config.toml
n_head = 2
batch_tokens = 32768
seq_len = 128
Each number is 500 + 50 x the weight over its row's rms, rounded and kept within 0 to 999. Layers, rows and columns count from 0. Numbers have three digits each. The size before them is the row's rms in percent of the matrix's.

# q: layer 12 attention query, 192x192, rms 0.116, rows 0-95, columns 144-191
# k: layer 12 attention key, 192x192, rms 0.119, rows 0-95, columns 144-191
# v: layer 12 attention value, 192x192, rms 0.167, rows 0-32, columns 144-191
# o: layer 12 attention output (transposed), 192x192, rms 0.222, rows 0-31, columns 144-191
q0 103:511430508452480479502556408449560470550465478441547489537426539426370539443446379476534466509599508419549449409570595514496580543487395504497570
k0 107:541484594533605497507409415528617485459492518502490465543575570439468467482471508518507556544597546453558491446433401496554531508525508541562538
q1 107:519591457544355522554522524571404545518480568466531450510475501482540531504477585492499531507398482431505574444464579536410474425483513538495576
k1 106:520529483502520510497561459451503482485528546490482478461434487430488579441427568574630447575488526484508526488444431530438556428452549487401541
q2 113:462474506516504495501460561611495418444509459498497556535602518555528476425398516561551517499507500490456463450599454545519535479471441535558520
k2 113:455464512421545464477446466529505423511498409536543485481445470604475434468514540613460493536538489468501467514497516517576571487492448564517511
q3 101:458520571579451484534513501552400461434515531433537461558503410469433557446461473554484454571474504599583407533498540489501527474498483511539433
k3 110:500429558535550497417493508401535507538430573527527433533584477527536492474546567520478488514528479419572424592497612418518554518570572438570514
q4 111:561540490489567558554513508432456539562550508437433516517549587392518491538454446517558540465536485453517520480414442500548430577454540531541430
k4 108:572530524595524495487492501467520455517565583485504521508530516570595564525485534457512547531473553440481471481465449408480568537474576501524596
q5 103:516537558460454507525562482495452420546535569601465442525519506477393500538502462524555574537522510441517550451589470521505446449552548520488508
k5 106:496499542508534492534471533560513434450486439447522501532537541440547557503436426498526529437492427430443473519557499458464435502472471506447544
q6 108:495558432478458510462548524532424510472556457560496520528465475493572525467525416486450549467534519561426487496519456474549488550472504497487578
k6 107:494545472531548408423424537517523462539525516551518610471407503527481611537516516467465498520484497515387544485432467483491537397509501420522520
q7 113:484580522488497568476499517455482509452492414549494532403463597507554519469451473479465408484500493496409582551475579488481373520475456474428510
k7 121:539522499440469558500453508513488465462438436570561503448594473452474459455448436429499491504422443482439540546463490468525530517580481497494502
q8 103:615457503558497490563477580556567537475511504556576480507520528450408494577506513508507486480460560552542581430612517442462507464453503480595447
k8 109:576377395507514531537579439520438540396497493422443517534568559571485489537538501521584541448461508511524525508540463438490497515511487581479551
q9 101:480476530485567537467517399511504447427463511560563500447484558411539489546497574483518510511488519522556547549533489498421538522469453523604601
k9 111:459525455577509566499502440423479428468528510586491479495418501479497443448533447498485449485485530491454478484449449459480482560453481515512487
q10 106:483460441463459601528430547575497445481519417471509493430607498479571481444572473492568452566524566561581521511477458455512344484522475587474422
k10 108:455457419530440443487453481496544492564518438462476443499516445531566539419435602499405578512530544510438538570473395453449444456468566486594543
q11 105:487480493482484515465493530479465493518553507452476445499517483452478549493454471419416490444627478406485551490465518532463585502374404464502637
k11 103:534522444498563511508522491447442441583527481482515366516458457478430516536387630544478476463452482527469468478432526476537485466508486504477618
q12 107:582519553520536539521516530490489526584495583500473458518478592488487500512510444462512418476550486547513504537550496444532438494480505526416410
k12 104:594455499489509562562561462522456448517485483509495513568417567565509520530515507438499537563492551589578499521498490389556512504526594556475394
q13 107:446505527470550527488510550445497476474530553488464562512475588543458474508534414511461514496462435567453511516548515461438484587422468524510442
k13 107:540513505487476629563498435472468458460477446435557463512429514438443515471519492459456555475491479602480477482523433437454622594466518481546506
q14 096:544430488470412447476640456501546455573437489520534405512499540552462475455483539410514499500471480511458403531553445499513555484480526449487599
k14 104:538551645473507521582558481526481410488502537545470542496473479605493434555479546423526484522467512440446511503550557562474525509496507516605508
q15 100:490480499433462577456518474518499516563539492487443430487405585523509511530461471471470538532533428483442545512533562480557540520537482416615419
k15 103:419445608417516440577412500502473519415540543447461580416516626560576397466550368467592512433471419480515540552463495524452487530550490484557502
q16 097:493499507448449460410564555561515476497441504544461548485457368494459451508531509555442532524456517430551518450496605520574454512485508485423482
k16 101:571476544483472540515479578503514504456523437525501547447551480442462514526470492531521558493471477463524474452448594444585506506392477431419473
q17 103:489460483454527446482514467513522484556465611438450419501608505472592530490560410548532423551508457334497441577515487429499465461486564475499447
k17 106:488481524536524452493538473479520476504437467456466517502521438455571482422443475395483521396551513450462490496510425483534496500537552489543429
q18 101:487541442518521591450498659466545529521507481403472454540513516486530450579455539540519484507571525551532532479432516557586390466427509451532575
k18 103:546579446521507561524393447416496524474493548469494481455506512470523521466454523484417412568471488435511519503586599464456492517450620531437592
q19 109:498506624477513457507554530499505532479554458571437580519586461485533504512436457436486496565480560578499460427466431592449605525497533502582565
k19 102:569486497483538524517519571482524535510509453504478480460589505547516466462488525510459395427534544506416460427474556505442488548454487518483449
q20 105:587499557554499490439493614458510420457589539366517518472549571471508579545483458378558444472514610452452544464502569461505528398435507512386486
k20 104:458500546511554464460483566544589389453483457458454500486473511502461553488534530464490440510474517498565503454493504487416542438416481645516435
q21 103:423543556440467455576524496509516509482425579469396501519529621532532512547502529513474509542493477533536549470527568490429507556518562424492463
k21 104:529508525465390572488538487584398511522426541516543485475433512481533450440504530540488503514550407501553514481487555489553480578561547534483481
q22 096:538511525555443547463512525534505438451522528542494434517430462516514530573493448506474512535521431406374481555599523607439386506488520530583580
k22 098:398506601534479468514568484493518381500514452481488552445524608471493533477481438484510520523402430458464553535570480550448448498563566488387426
q23 114:565533517529488441520565552399528482502508567480650421417543476544407505554489444485442538543457494541504507553397591479507393425519515449492570
k23 109:470463522474510469512561501404609487494549534598532528519461485612493484511457485480449415510565502515646617498461520487551469494486438398501534
q24 104:449477499534456504490503525563504528511538517598485573478447523461547439586461442524483457513527471494583534500443513445384448461551488509504625
k24 107:578452506356519502551574547396494600502505517526529412481454511407535466481496466431452456500413441460462498606559514516480400485470525503528559
q25 105:464510520505550519505521573524486603434599463541489441431437473521490470517479505538459570520453477493470441454537474506519505430441385488492430
k25 108:445484511488505465497531450480564469530499431547483508473533581427568471452534389484476534477452542548555471518436493532507544485486516484552371
q26 096:499449494557546545446480492464467472537522476502453559551463499599550496534485462474435554528436515476520606452449453534483504615543463522527584
k26 099:512547508540540471511453486492516414515488514357557448439522603474476462559476427508574477525479441652441575387484500510477500515490522473508441
q27 102:523508463433520537567498391520426595487418495501498505534504494440496530427587469565478552538429520479485482498546562459563487445520488431516464
k27 104:507435450522434390466494461441439462480506488457504465476505447448445579478524457472458494506423503471612489504542503485453472538506683479515536
q28 104:547520463494503516528408513595570455530539392481477463511529481627519547551468506518501473469560478487402511442577577496486545505492439481510525
k28 106:534518481527509544472461542592477575535438424543397464478521498570577531528567495559508340460435468601457468509486460477599513533478469467502575
q29 107:428481481553500438566461576507597436458493543490565527488455550593499453497489537542538432487529468496513428504495384558509471591447490564527443
k29 108:562549437526506564483474451552499572459515440538507437549511593528524471518535543560527401497530518484422499491556510571511466514459506480451453
q30 099:485491456517489491539462483556458498451527458507426503518512463534487390507453520471457530574525470474449440545544547412497535513487557457558504
k30 102:524490451434483418495631426503506482471467522505540479515451553436540558576419516436436519494560532446518432525537481436476506608477405539522471
q31 101:399511535508498425387463546605532451555455511518502457516518546463458467563544530505479612514462621453502510536519508489435540465435455550548526
k31 099:427494555455404511534474554526420466483556426537436511567456542528524458446442574592508492443491479341526550527456472559495548379436468534445464
q32 106:556531474563512529533460508502483580429507426480521443450482445520495535488452485477447496545444546494533424421442542559492503492527487584539480
k32 101:585407557433521590606484464502536433492501494445474512555528563525478509482494557444447490529607517594514480504470444508419480461469538461481551
q33 114:422568469465540485475597478552557551470529456478511416472467470525531530376577555450512521499457459374496486496498507586467497459468642489596591
k33 112:481496516496570607460633408497515451536551456503583540512440493478517502500534471467537536598457442426453545512489473628598519491507547500482457
q34 107:480463564524583353486371520428497551524601613542383468475531447497501492447484486518511390574502521455533525440474516446480445522391532517531536
k34 111:468488449523503476451415529526552542557532579466465470459498481426518450539569592531444502457615474486470534499487507403488488514426573540512414
q35 100:467513445508464515321448489511519490451619530593504545509621464436395541503506475453477537435531440499480489461527521608506472428510510511507581
k35 099:367489492496440533418574510503481468528506436439520506472592487487508510458490528430531471490532439533483499525537504532526494569401403458438613
q36 108:477446544470452601560560515475526478556501583542452467464556477500447496439539505517554463504488500499575404552484463437507519522494487525462506
k36 115:524549466574559513556524532487523522474435533477417439494513489433504530441483492549444500495523540623562501466500556505480525553640514484450476
q37 113:547450420500479465454452479444483487446553552502511502564511546490502548444515423503476575494581447540506498481505518484496618576492474514447487
k37 112:594522449517492447386514512445483481487588511440575434458451558555573524421494573431542574362551464460502503535445492491527534471509502459539560
q38 098:573501524454528526604427491519435444488570525445477554426509511413537465404476488501360433550477547532536612495453423502460477482429591482561563
k38 101:586471479429594463507451508511495520490567508443479518529467439514473637418432534526442584494514514562406618580526483549428503426513565498446403
q39 102:506533534531462544556503555460476495522566532481577456409505398458490556463494467455424424417486510406492479489445428457522429524456590541431519
k39 105:484480528617510461431476461489578597538380523536531522480458576561416542488488477492483478487519504523423444485487494488436496469504534440493555
q40 106:497507545482497543458488468501490551450596408470517552547561613442475409546487500562488494468498563428500524467555506436514458478506477553444430
k40 112:445545436475482555562424525547388580531524432462408471627567450486585570449544496501466408536500498467545501542507463481504603492525461585485529
q41 103:417485605502563542543491477538435486475573471440654468495563540467520508484518401474470518503529566421502510455533491444602471551489479470438582
k41 104:526462494475526515435458541437433441467466568581441535551574502412516494517423482528415501512582538532504538501422489477433549538570479408582578
q42 109:484501456508509493484496480580508444549504444487520527501418500480503570541623524464555434417427449536487547480524458512492388490537607471584447
k42 109:442570471503485538505432483567553591409389455487574495493559549501591579513541546505536470501459461507423528538484469494483498488447508462487402
q43 106:462507470444553561497456480460484542525471514415585520428534458456491494486514491517513447488579507473449482566445515508485400590467536457505483
k43 103:548470475501460469445531538507488546438442601447504491463422510595434509521480541512530479413455538464424518505516482597535478508563395450558557
q44 098:493445571480529443456435552505518492514566524539469473600468460532452474553483463542503490523406507424422515534526471564542385475515448475537568
k44 101:475435448548549389412395461519447454585460426506529567519538477568563485469513483496435556454508534554476544473545577548522504500453522519491433
q45 101:594484540491487519506510553423538483509506479483479533519566500522480531608491469521489481625515442448535494501469386501531511468536473499508512
k45 102:492513528486394543482455402543507495475506442505447478535544439563465551556431502468519506452519588520517436505522395497530494520511474556556389
q46 106:565525477510477528489458573475493495573484514565427536416631446522558585516539509489490503558507523489519449529445485561458500478465502590515617
k46 106:534461504465439505428383555509586516491516514512499430495483413432553542517483563472490543383504510480492492488454429488521477477543462437413427
q47 098:618455492564550523537450405531449547547430552531456536457509516537503563610479515476567533425487466511481407439507480466487472576572475516456513
k47 103:440561564509380502591398498548456522497451506479468559451514568484519523480499593513568563398439487546496416531476504505589459525447504475489465
q48 111:570426512523451524506426461491509471489518564624507415496501485464549480420553484421538471509587503510512489469513502412525350401456487514522502
k48 111:493496558546514528497472481506637503527428448474439548501458494443492516471508479455480571544582529481442524474536522574414447498534585467446546
q49 106:518598510583447517413502493439509486534512380460491582505440542445496536531592488505407476506473498550480522478476538528543573490519508522543486
k49 106:482476516499432448370386478480545502482468477478506507463534527477463424525516511479482506485474494502494459467448468444462525509501551538543535
q50 099:482454528546466556538518568504549444539420438487572429419449457646542549463564523501497478506519470508482453580606564493589502469540477514390514
k50 105:502471455440509465560575470528402467500458523530494483527533526529402459420492495541475515499452532424511488514473518607476493467481419506514513
q51 100:474538496454430557474518514423523463480583468460516477460559554464477492539505528444465446534490398456519488433559570490423585526519396561558526
k51 106:511534529448456527519463489511498542564551538460480493479556560482467511542491484415552499576526479534564424429579522600408511549527479535470549
q52 106:507548427459440483433394525494425618537436447514583453518575517448526566465487531468507505579536456507525482550464472453484608454495505506450516
k52 108:527492419526509522527405518410454545463566512490451483510484446422481453411490572492518493522524461514489522594508523467592585502523545400526525
q53 105:430443519472469484477498557437501485497576515536544509487491507473532546465560520484475505534478522590506522510458472542542488454493488480401543
k53 114:444488416481558463518482469419566442498467480540475438458545425484505444514452524524554455507574515604472499496540495508481464466336491520557562
q54 110:538613407536472471508534433443427608485505472495544486553536479546498501551492480407592563413502503543484526535557493490471493600433500589477512
k54 113:519522505432388496512574506518523608555467420471550562538546496483439417553462536461441500393528464502528415530522505513460468604450470474439472
q55 102:441525487555609445480506594471446547465603451421552559536529508466459467506595570531484429501507526513523450474570494441476454464574466516541445
k55 105:448443454488526485535456474446546577538483492490537504558528356523455541494589435429483493500414514467518512498539442471476403462553457494498462
q56 106:433524450451500442502523506507557504513470554475496479488505485556602463489521461546529543517557549491358505522547503554477515467575465504463438
k56 105:440575552539478488465462460440564553457504422542445410512417557543515438548500457481479459491483495485510516522484527542556516535413513504451552
q57 113:414643413533593442445542438397532535450479454536482507441530446533523516561559528443471447538443483495550485561526521522562526484477428485485488
k57 114:494477421536485411451497487486481458567446551355470442545475482478495537527562485451505376505552415471522464585442536543548459482482490554546486
q58 113:497484481515522477542425507459544489517451535470571455491426583447486486575542480503608515577499504525484492502428508536488540473520533492478526
k58 112:546546468597479545462543438541571558548519526541528531508585578459511465494535472542428470588422556491550447550564467476455519473434460560404533
q59 104:481476544429518499531521487509506496426527533521499518484521472466540421618571516588533411558524488510493486485536471551546530479489558536489558
k59 111:494512519507528437423422430437473515531452464516435504590477465457487498549507496539502489425526396552544539542652461479487545534528514488408543
q60 103:643334499501439497459513528501473521544521559531482419437519441526504518485545481494449475540550505428541577518452456520548549579485463428554540
k60 100:459514409502490515509481545473532441497567543526498550538578490509520548559490583488506506451498496440521466487440571503585506469472578415519465
q61 098:501503418499499480541550476474527470517451508564470497420510476539427543488507549537488487400425456597357533536477471470484495485365482549425425
k61 104:600575476479508503588475484551503512531490450540475525453448543534524445398537485460452525404436542464535414636540537458444485324522466519464581
q62 101:505478533490548553471522552472599447503541464497545415511475509471561471420521487566554491593476463457470532354493548563595576499558508559503379
k62 107:485410516397497506481578540546522463465568479538488510516605447483499415566466407441575528491379524431526538525498439522487458459515578431511413
q63 100:391545404534526530560476524449484512636444464523508499465502520547473571510555556529416489417372535588453485546527512478489444541447458499581535
k63 105:434564453467454489471452408512463440467491525473541592485505481525492592455522510509493397382459558579384559510495554465424369408493500595601554
q64 102:523508381446495536581524499518616561401490545529460562492457507498496489517529618588492534440496498453467588454531454431516465574487572487535466
k64 107:530487486471540609497433509489533490439478429448548457531491478441519485502518483557534459527501535534443506444529483500482461512469487509414507
q65 105:518526535475440495501482486562459408525487507502420455408508553532525439511483509511464520537536435439453537485482506449574569441478598535544468
k65 106:462557594568414580512492437469536468616481491422459466563488452607525523406416457508526549442497480507522550494469554447538496472583546479529470
q66 107:509557577489485390591500511519523442504547420507468490440443560481486553442491536418522465533413495500476479547460560405450432526545428542475492
k66 107:566498437482472580452471568542548453488502523451491503461488547445478510493507504503456539505394501523523488529450552438441552494461449496571518
q67 104:490502442440522549581560438484532576550457547529378531545502463524534565524549440473483486538396506551530485533572460535573621506555448492485543
k67 105:558518475579491588517562498524494587419509418412419422501529487420557480567535378418578446411450481507523452438497548624474521525508481528457458
q68 111:512457516526498500511472507513518536565473517413553619425443505492493481631439463522510389475572551517429536401518460540430509453586440580426432
k68 111:461488513563502458443464573588468572480549477440405521522573458546513411507482452639596476520448524534527520530470507484521462456476492404470477
q69 104:480624528536525527496508465555498527512582577421465534465506416500515451408561453566460509438621513559427536536626464547469373518562468431483455
k69 108:466516540576424462438562450534493618572464507488397415503509547504507514455468384516424481512552441543498505556512420417525527516452510501565421
q70 111:491481556509471540481510497445545461518500473511469559504531441392545520440413461527451563538506429410424549547484479444466523431613471446467478
k70 114:492496602522509539458436549470499418548520526506579452547484614444385493487462532525480499494517500580502540471426534450394599453510504534482413
q71 110:542517503532550487398415593604481466589555428632501517483531477493510546481447537507522450579526537463534439431428521566565539465439477449539435
k71 114:525430557506501467414521417487546461547522439492488502477604418560569553527488488584594519546473487448472508543371530492544502454405469595527441
q72 112:510469532530527510525464494503498494497455567431494464606537479470533463449528562497455512443563451523457462555508624463443463521425531473528508
k72 110:564498538502550486508546453436500404505510496567583511509483499538541550458465533459407508488555505535550509549530502426503530515514486628351423
q73 094:503436519539539497411518432543559506457460495505542564458446511490520587537544475476525453486545470530519514478556584549489530509475509453463384
k73 104:476447540510596513479555506556542453576502421480475556555493456458518567489501564490585409466347524570427531567522514488525484480511459544454518
q74 104:600479510523582512454560465584510529549511457484419446463527581490563447504513501532589401384455439544477516422469539497520453602409500422458602
k74 106:526490443449420476571474429511391513575477534545505547440428434547581507512507511470472472478447506644469463458481604547476440562491532469468502
q75 096:520493593431585403469457556479516530579537524475531520518499538439539477518430525633510533491571502440505454553497531463465505479502451452491471
k75 100:545495624522562369472465532613498491485450522507465467489496455468575492552503514607469412512422503505470424435524433500522585504469497593524522
q76 101:523539461525484534502549543526504572403406478544401382522474618520510498473474505447532500445541414465519504483575448538491545504508487559484482
k76 105:421514436475507509579506469522564624456509405555495527487413410506444521581551425550554530445533430465523443584469509487497513531492492478507492
q77 101:621564516502470523470530500552402411466453457505464563365560542517542553557502502545523490537481497509502535529557520464500472513486572487646513
k77 106:466555451440432544530501422522464561476487566543499438436453471564478514595446534599512434560465445539501560501593477441493558478591510447514452
q78 099:431487574502459592474442483488533494484467485464478539533516513455548535475523528479546509525517440472503425510523530580586493434484423490527548
k78 105:503414522444527480530427451520563531475489466511536461524567573398405487516582513510605505522520504437433458497402535510523559554440524562608510
q79 101:571476547533445410510588526468513514461528500483354465464441620493524570592519483553434566508522493464507563573485470481456445542484453411551461
k79 109:474509546497442510523512564544405541492495496501486539426545587445497509641560532489323433504474486490432511493399452529482476542570505529474449
q80 106:511445481575454503589496426502532494444531483486511431433488552502598555474506376597499546486490561524528421464392494564568500461533577540509554
k80 110:461492507516469423525511426549583494384462462527436448383566514503539498439513641461513459553521468459505464467423537459559460463575557545558547
q81 107:549478489498533570442508528546563480556526554458454485558516508490525562505477485448460589508480483411551623491535453512463459452491529507461510
k81 107:501511461566438551505456460574583514480543449518398595553496525337532516575558564490536538576574489411468493431498474479516595547445514421491420
q82 102:539450504518521478490460507454572523501550483518539448410526506548496499518482461425435520486473471488506558402485478482568433519483449493473529
k82 114:512434469448499473560398540485528493499543496544426485495624509485466459479417491475503487444525469547467578511489556581518472466429496562516553
q83 111:526490529479526564535485557470478435458569528544524423504476544528607505458507461496384520524461491492594517418491525456470549463489498472550515
k83 108:495386517419525477470415604523523498507534498509437432487481507533547480416494490450509522475536470496601558447534441468540555465450497442488448
q84 108:534515500352469482576526551473573506500483419607541499521430423496461483484398478471401457550483499433576514529420540447462530469484458424501528
k84 108:610539551467516544535445528436624543479528526518476499453489536384444562519524471513500472398495437482566563488402517553454411495517472531544560
q85 102:525507458480511436471510482488515524506543434469544462467527542420548533507511439476570439431457454458579475450534512468561431480396386492439515
k85 101:600529468444487495390478519483411507497523460557468403497524506446493522538574522553591536650434501504550503465455423542462412468417558577503552
q86 111:498558573461597471560499593533422534502608513500477477502465494501519503529500533577496568424509491572597464576390510378500534455537384531524479
k86 115:525487556430496368513503557497458596552607504543611496455513444532500452535558544537505582589492503526646498494443525418454594485570424533471552
q87 106:557471505475565489425499470475451570540482412624544502474533498506484478480543567487409421488565468431461455574445477520435483497469483494483451
k87 109:554501523515560505514474457424494357524524566423503625541518634524461586454495529560478497476428444466463550545491456503558540431468477471452519
q88 103:512427474506486519445548449467450562489473524515572514463613542498513546481570488503464572507437608514584460540594451559409456451420491465523470
k88 105:419475508511515481407486532496507358480482452553450463490489479561493509460543573529450566456512561464570556586551490512454456499355473503373427
q89 104:510501596460414422511525503476508540470569561570588414512447448514518441440464467603448494534463495462472526552547460481502562575495544490532452
k89 105:514547486511485456462533485595465476513503534499539556519483591441475456433482453521440513548513479509493504532527550548499497532485494552517487
q90 125:532456470438512588564482531475469478484497491511504555457571474474400506576526390393480448469566566522563437498470518473513443549457509551434589
k90 125:534508471444522489498494495493553430553490505473622593521481474448465597434410526394386584488596462522524487546421461516495489527511489455489514
q91 101:514534479518514459414508481535424479512516483483494554498428579430526521453593530436559425493477467497574384415491498645490459571515456510508463
k91 108:506509450485515511505437426496555618490484522537441594529468580606438485498480517461523462512459466533461518526491471470442502445464405627413546
q92 106:450538434453505547513535457472443440486609525522536440540471383427581497483529437469527547444485416567510444498451512484553388509519579370455544
k92 110:492502470414463538504562586426586470552580526460646506410554445535499533337490505458499486467519514520500534448537493505432418595434534458435608
q93 104:495456500482565501558476540413403568451497500419416463482465545570474494481463513509516565456494561561462543571515420615550490454478375491429577
k93 107:479567439530612472565413497413478494502545467493521415501489597488526510563467545482515509512459589475494469596519624506383491443582471450565576
q94 099:546521520414430458424524437481512514532520619504539494544566567444530453528517546498518527590612547536411515430423453487408515539434504420489448
k94 106:550466586504578494459624366475592543418581476504498490411481538560525520537473535566399474451501461496478346490510446545545516497452500425487482
q95 100:497417412517504412505512458500565556460495546410539521501579490506457520477501486485502538408534480505484543524488492506545563511479540519556473
k95 101:413492488504668454577568469552442382448431502581481491476445390535491637494481612461473499414530482483538539492490469473488463565544501415541535
v0 111:424562473515534451519385459539518513456495483493492512458615559508486489416536548396500512441520499568444521574509517455445491591430425505467408
o0 108:587480541380506530505565563561597460404501447581596519448487573561549511496520592471467577461413511440460522405571485502498544531543614448509486
v1 103:481433560474492405525601492554554449498532487496492485534443482557367499537434511519521436476576393406479498546580463545383541518498517496577465
o1 105:582504450511453410439442598506420615513558448519452492533466430469542439532505551497459494464505512521526414478485548496468494492508482473533499
v2 121:533485464565484474561460443528520542480525536461570543374455453567493492479506531591525484518555472489488449554435510476498474504400487516483530
o2 116:526538497509536510477465577470563462461433530542523405508458596611538464475490500435461536566481490532620477534438519468516472504604527505404464
v3 105:534473464484530445536426505428490431382445538499503505433518576500527499464524405578489441582489520427516504580423436492502550482515533525435496
o3 101:493520635492526482417488502459513454533472599526472522358569446528599453496488549419476475461467488533543511404472528550582434572512404492471492
v4 116:422553502490440555620503480611439422401519518470525411567418520518391546465514544607559514521536522568549473436475513584484458554432463524561401
o4 115:463413541500499505499478559541536506437530524557532527554550491472610520527432567495374528483476540392513534534564505395458468444494592484494552
v5 107:417406472514511525577469583559534503524474551540470454474400465551525439525485474465465594590512479538526465533519515426428469573468544535479514
o5 106:392434527567425430386497569453591513560527587526494558523500560509454659495557430532510450483496463465486539498535462513525523529448634472518458
v6 108:501505506488489556562586456526524526560508371516564585484513587512455493583482479586471520435609483473465537491505521450504508444521439423490451
o6 102:516471540492445528494552538583419471547495583518466464540500554427473460550491413500448433609525498528464476501454480509407508482574447496533516
v7 108:457505498552570560514476530417702489514488528492530507496542552497534486478511522425497465536572498505491439445600440495514467507515400450433536
o7 112:509443610499528532518561517537463565495561547477422376552420448629548514574482520442496597499553480573519574422446521485566515512463516441614457
v8 111:464509518541432510410478542578483512412508489407477384443433413494549532431426482433466401541560583558544610483383447546503560508523443557547447
o8 112:554511485508582514406604472399576558437454517541553493464394467443520532552543557472453528367577465519397441541574402499504427516462492565456515
v9 114:487522551481522554479511452489512439488498543464538514515489595463581509540538578510439573532520417451464508544521574569574538440463404462421544
o9 111:452455435532451566590525540517526567458469543473535491534613408503568563503577453458465478519539534542493529448516480450558499570561527366453543
v10 102:554471480460614471453479578503479538477471425452558593577449472477552517461442558567601484473447476507532516417497501471561473514494434541537455
o10 103:509502508455527552524512371417477499481524514524523508472454552435489477467513488536485527549516503454437488599600414490418552541479465435511535
v11 114:503378537556552502473555499490434478457493476477556437453454476490466454413467512444544461550413461514436585403502461516476586467571497507360512
o11 113:466479458508487487490422584567560596549553481493536487518517370433546484542553541492412542463529531467576527499540563482566527533486379490493368
v12 119:452594543558494512545600409456474506433458494537541528437478474402428534496479486445494555406509514487510434472537546518575453566493460507572447
o12 117:534421541576493573554440478518537504506480490511352459459566543488519512437431566566370486458468512584501438497449492475416445494474413490545549
v13 113:463500508536528529530569532420461500547510535511481474475490552508471502501544541456543498439581501517523457571521471456561568508492471474441453
o13 110:543538518424453502454462483536515530502473459577585515465501453563488532503500460533403553542473442531509530510439544457423504552517504471530476
v14 114:513491556492522491426424400509467479572498553469530518502546411487413535460499474424536412489489571434614462523524450510532489475481470510455498
o14 111:590475463541668529478499537507410500512500458506518540494522460568503523552536508408573560537445444461511453530462444405558511483472466479523532
v15 108:474490473569455574437553504502529482499489424462552512433474479602574480525439575390465503583518465491506539492493540573491475478545464590637550
o15 108:494461408428636593502427530499518560500483514495579545535453539465513496523577445471598487482502538473500622551532537479472494420447489571408480
v16 112:577528528531545465512487469444545561493561545443465536554438473530516496482531437468470540480404536530518566485440547529460565545498419617591531
o16 110:446492555432518473467449527538448476481524436562617549450609483538518518551459490549477459476446522474405507481554428567480512483538489533468439
v17 111:473465463468430535521464531538576492584537538543526507404512547516506565553526446490530505392416558399473555517567450470521508424559529549491436
o17 107:518547424398449498461576512500501467500564509448542521425564534461463524525471514595534543541570519567482513530499558427543389472503520458473633
v18 116:449494466563381519515570562594489556592491462369461602500529443489529535444526559480404521461438460494518486514438504464470488564520527507507557
o18 112:412516455487537476421486499410524489540480439480496453478530492519522464515451487498624468539449508476654488531521524429530558460511452500513474
v19 111:529517496473511554485509478593528581529528505496503588493473527405547553443504526592438413551543561463532532446497438519567558494490497495541410
o19 103:493429482387425507498420496439456441533518499406473446561564554485518429579498491423484549454484461565471457567468450551446435513515523496471529
v20 109:504535465485464525535486521561471436529501518519505429506398502495452515482587483485602483458516490487491549478496390514441417457478525489543470
o20 110:497480512491530531435562517433422603514525411511522624574495496429511551549517526445503508511526435459629542434440462562481540554474521434469476
v21 117:450532482399613509503465563524586569516363582412462517520439449501430491466432474586492400485570525505452460420426538490391521470486505545494480
o21 113:522507489508510507501510504484433589492537499504455616457530540482594520494436547467560556454539388445531447493502484548422545545502478470467493
v22 115:368569530617516457481482521588506561462559538422501416501482619517509547471514493502568512526551525561493424426546410519437535454546519419416502
o22 112:573419543469475512469498570426550559445519551566560505445513480398455521498497551357484429449515351481536498521527490505371489448519462451466503
v23 102:481456468510510488497400519435574439530543565457532517523477479529489443566482458526510499472508465556528538517480420565454462534523478500504514
o23 105:461501499497514516521460541423457391492585480547503505515489532553479573578440493489496456392465523545446520449453559497468498544669485457601485
v24 107:382540524516482449495410429437490538510471559493461546430419424504456518440528475611513482516537396470511466554548534585435517539534555532451462
o24 108:529495463511511610368442597419408442531485441507548549487510498491417497438427513463499513511427473485554546457420585494500499535512444470539481
v25 112:494388567537465472522507481454465411534452515570423575387506501622466395526570550453507516453574485455478487451457519482458531545474551535454539
o25 116:471532430464453473452432561534480483523547550426497486491495531493563547482468519532476473515514452425519555498444463428533487444526565492491470
v26 104:490536469455578518571589558429536511481401616446501508406476510466617550494523453523440426559518492521406534504496564475570504500416489502547541
o26 100:524465498529436461502417538493466540558417488494589491507511537456539493525490492571578544513534518613500480478501573512538509528594419460464496
v27 113:456462535457431407536429567451527555495545530489518562508553445515440505528458548527427468534503434489548489431522476577562601397461550535540423
o27 112:489647469524553534511515585490414524535459575512434439456515430538452434445596515588543456482510393551440473503557542564388599555535546561437543
v28 118:585556492517412471457436444476423637414466422590591452463479533527415560502533504374483556585493483566453452486478537381563425507532498460524447
o28 115:471472542532508505513457432524581464513555505493503527501507615507559577500481519553551473465426565428518559557562480496485500539467582569612485
v29 111:493537491486497546495416406437428517475508539595481479487524506485570547444453471597605447539420532600428457525436432483516485479542435462569539
o29 109:496486539531504528456389412410454517437529484545498484531524525518590447496527561492420532450480618469458503522510497491529474536544506385492481
v30 106:440515519555475382480401529506510485458506532496561599477542513545502377493545476525482544494554484487473442366518554469457478506505507585426407
o30 106:462554578483578466510473524490456422570536475498450497455605537447549560442381536482391473399567421489398543513579449504501549537524492487538537
v31 112:482423523505474571407478541482542554565536566494557567392518547525564581522411398532477511526453419602486414544466478505441549555555476537571480
o31 110:553550485502588407449447514570478458528482438460460516540511574538449508524551496584515441514466467513491496505610550511557431403570417402561538
v32 121:519503547448468524462478403435425485555552518504493494543552504457496412529603509477478491508493477476570396433483502486470515535571528472441504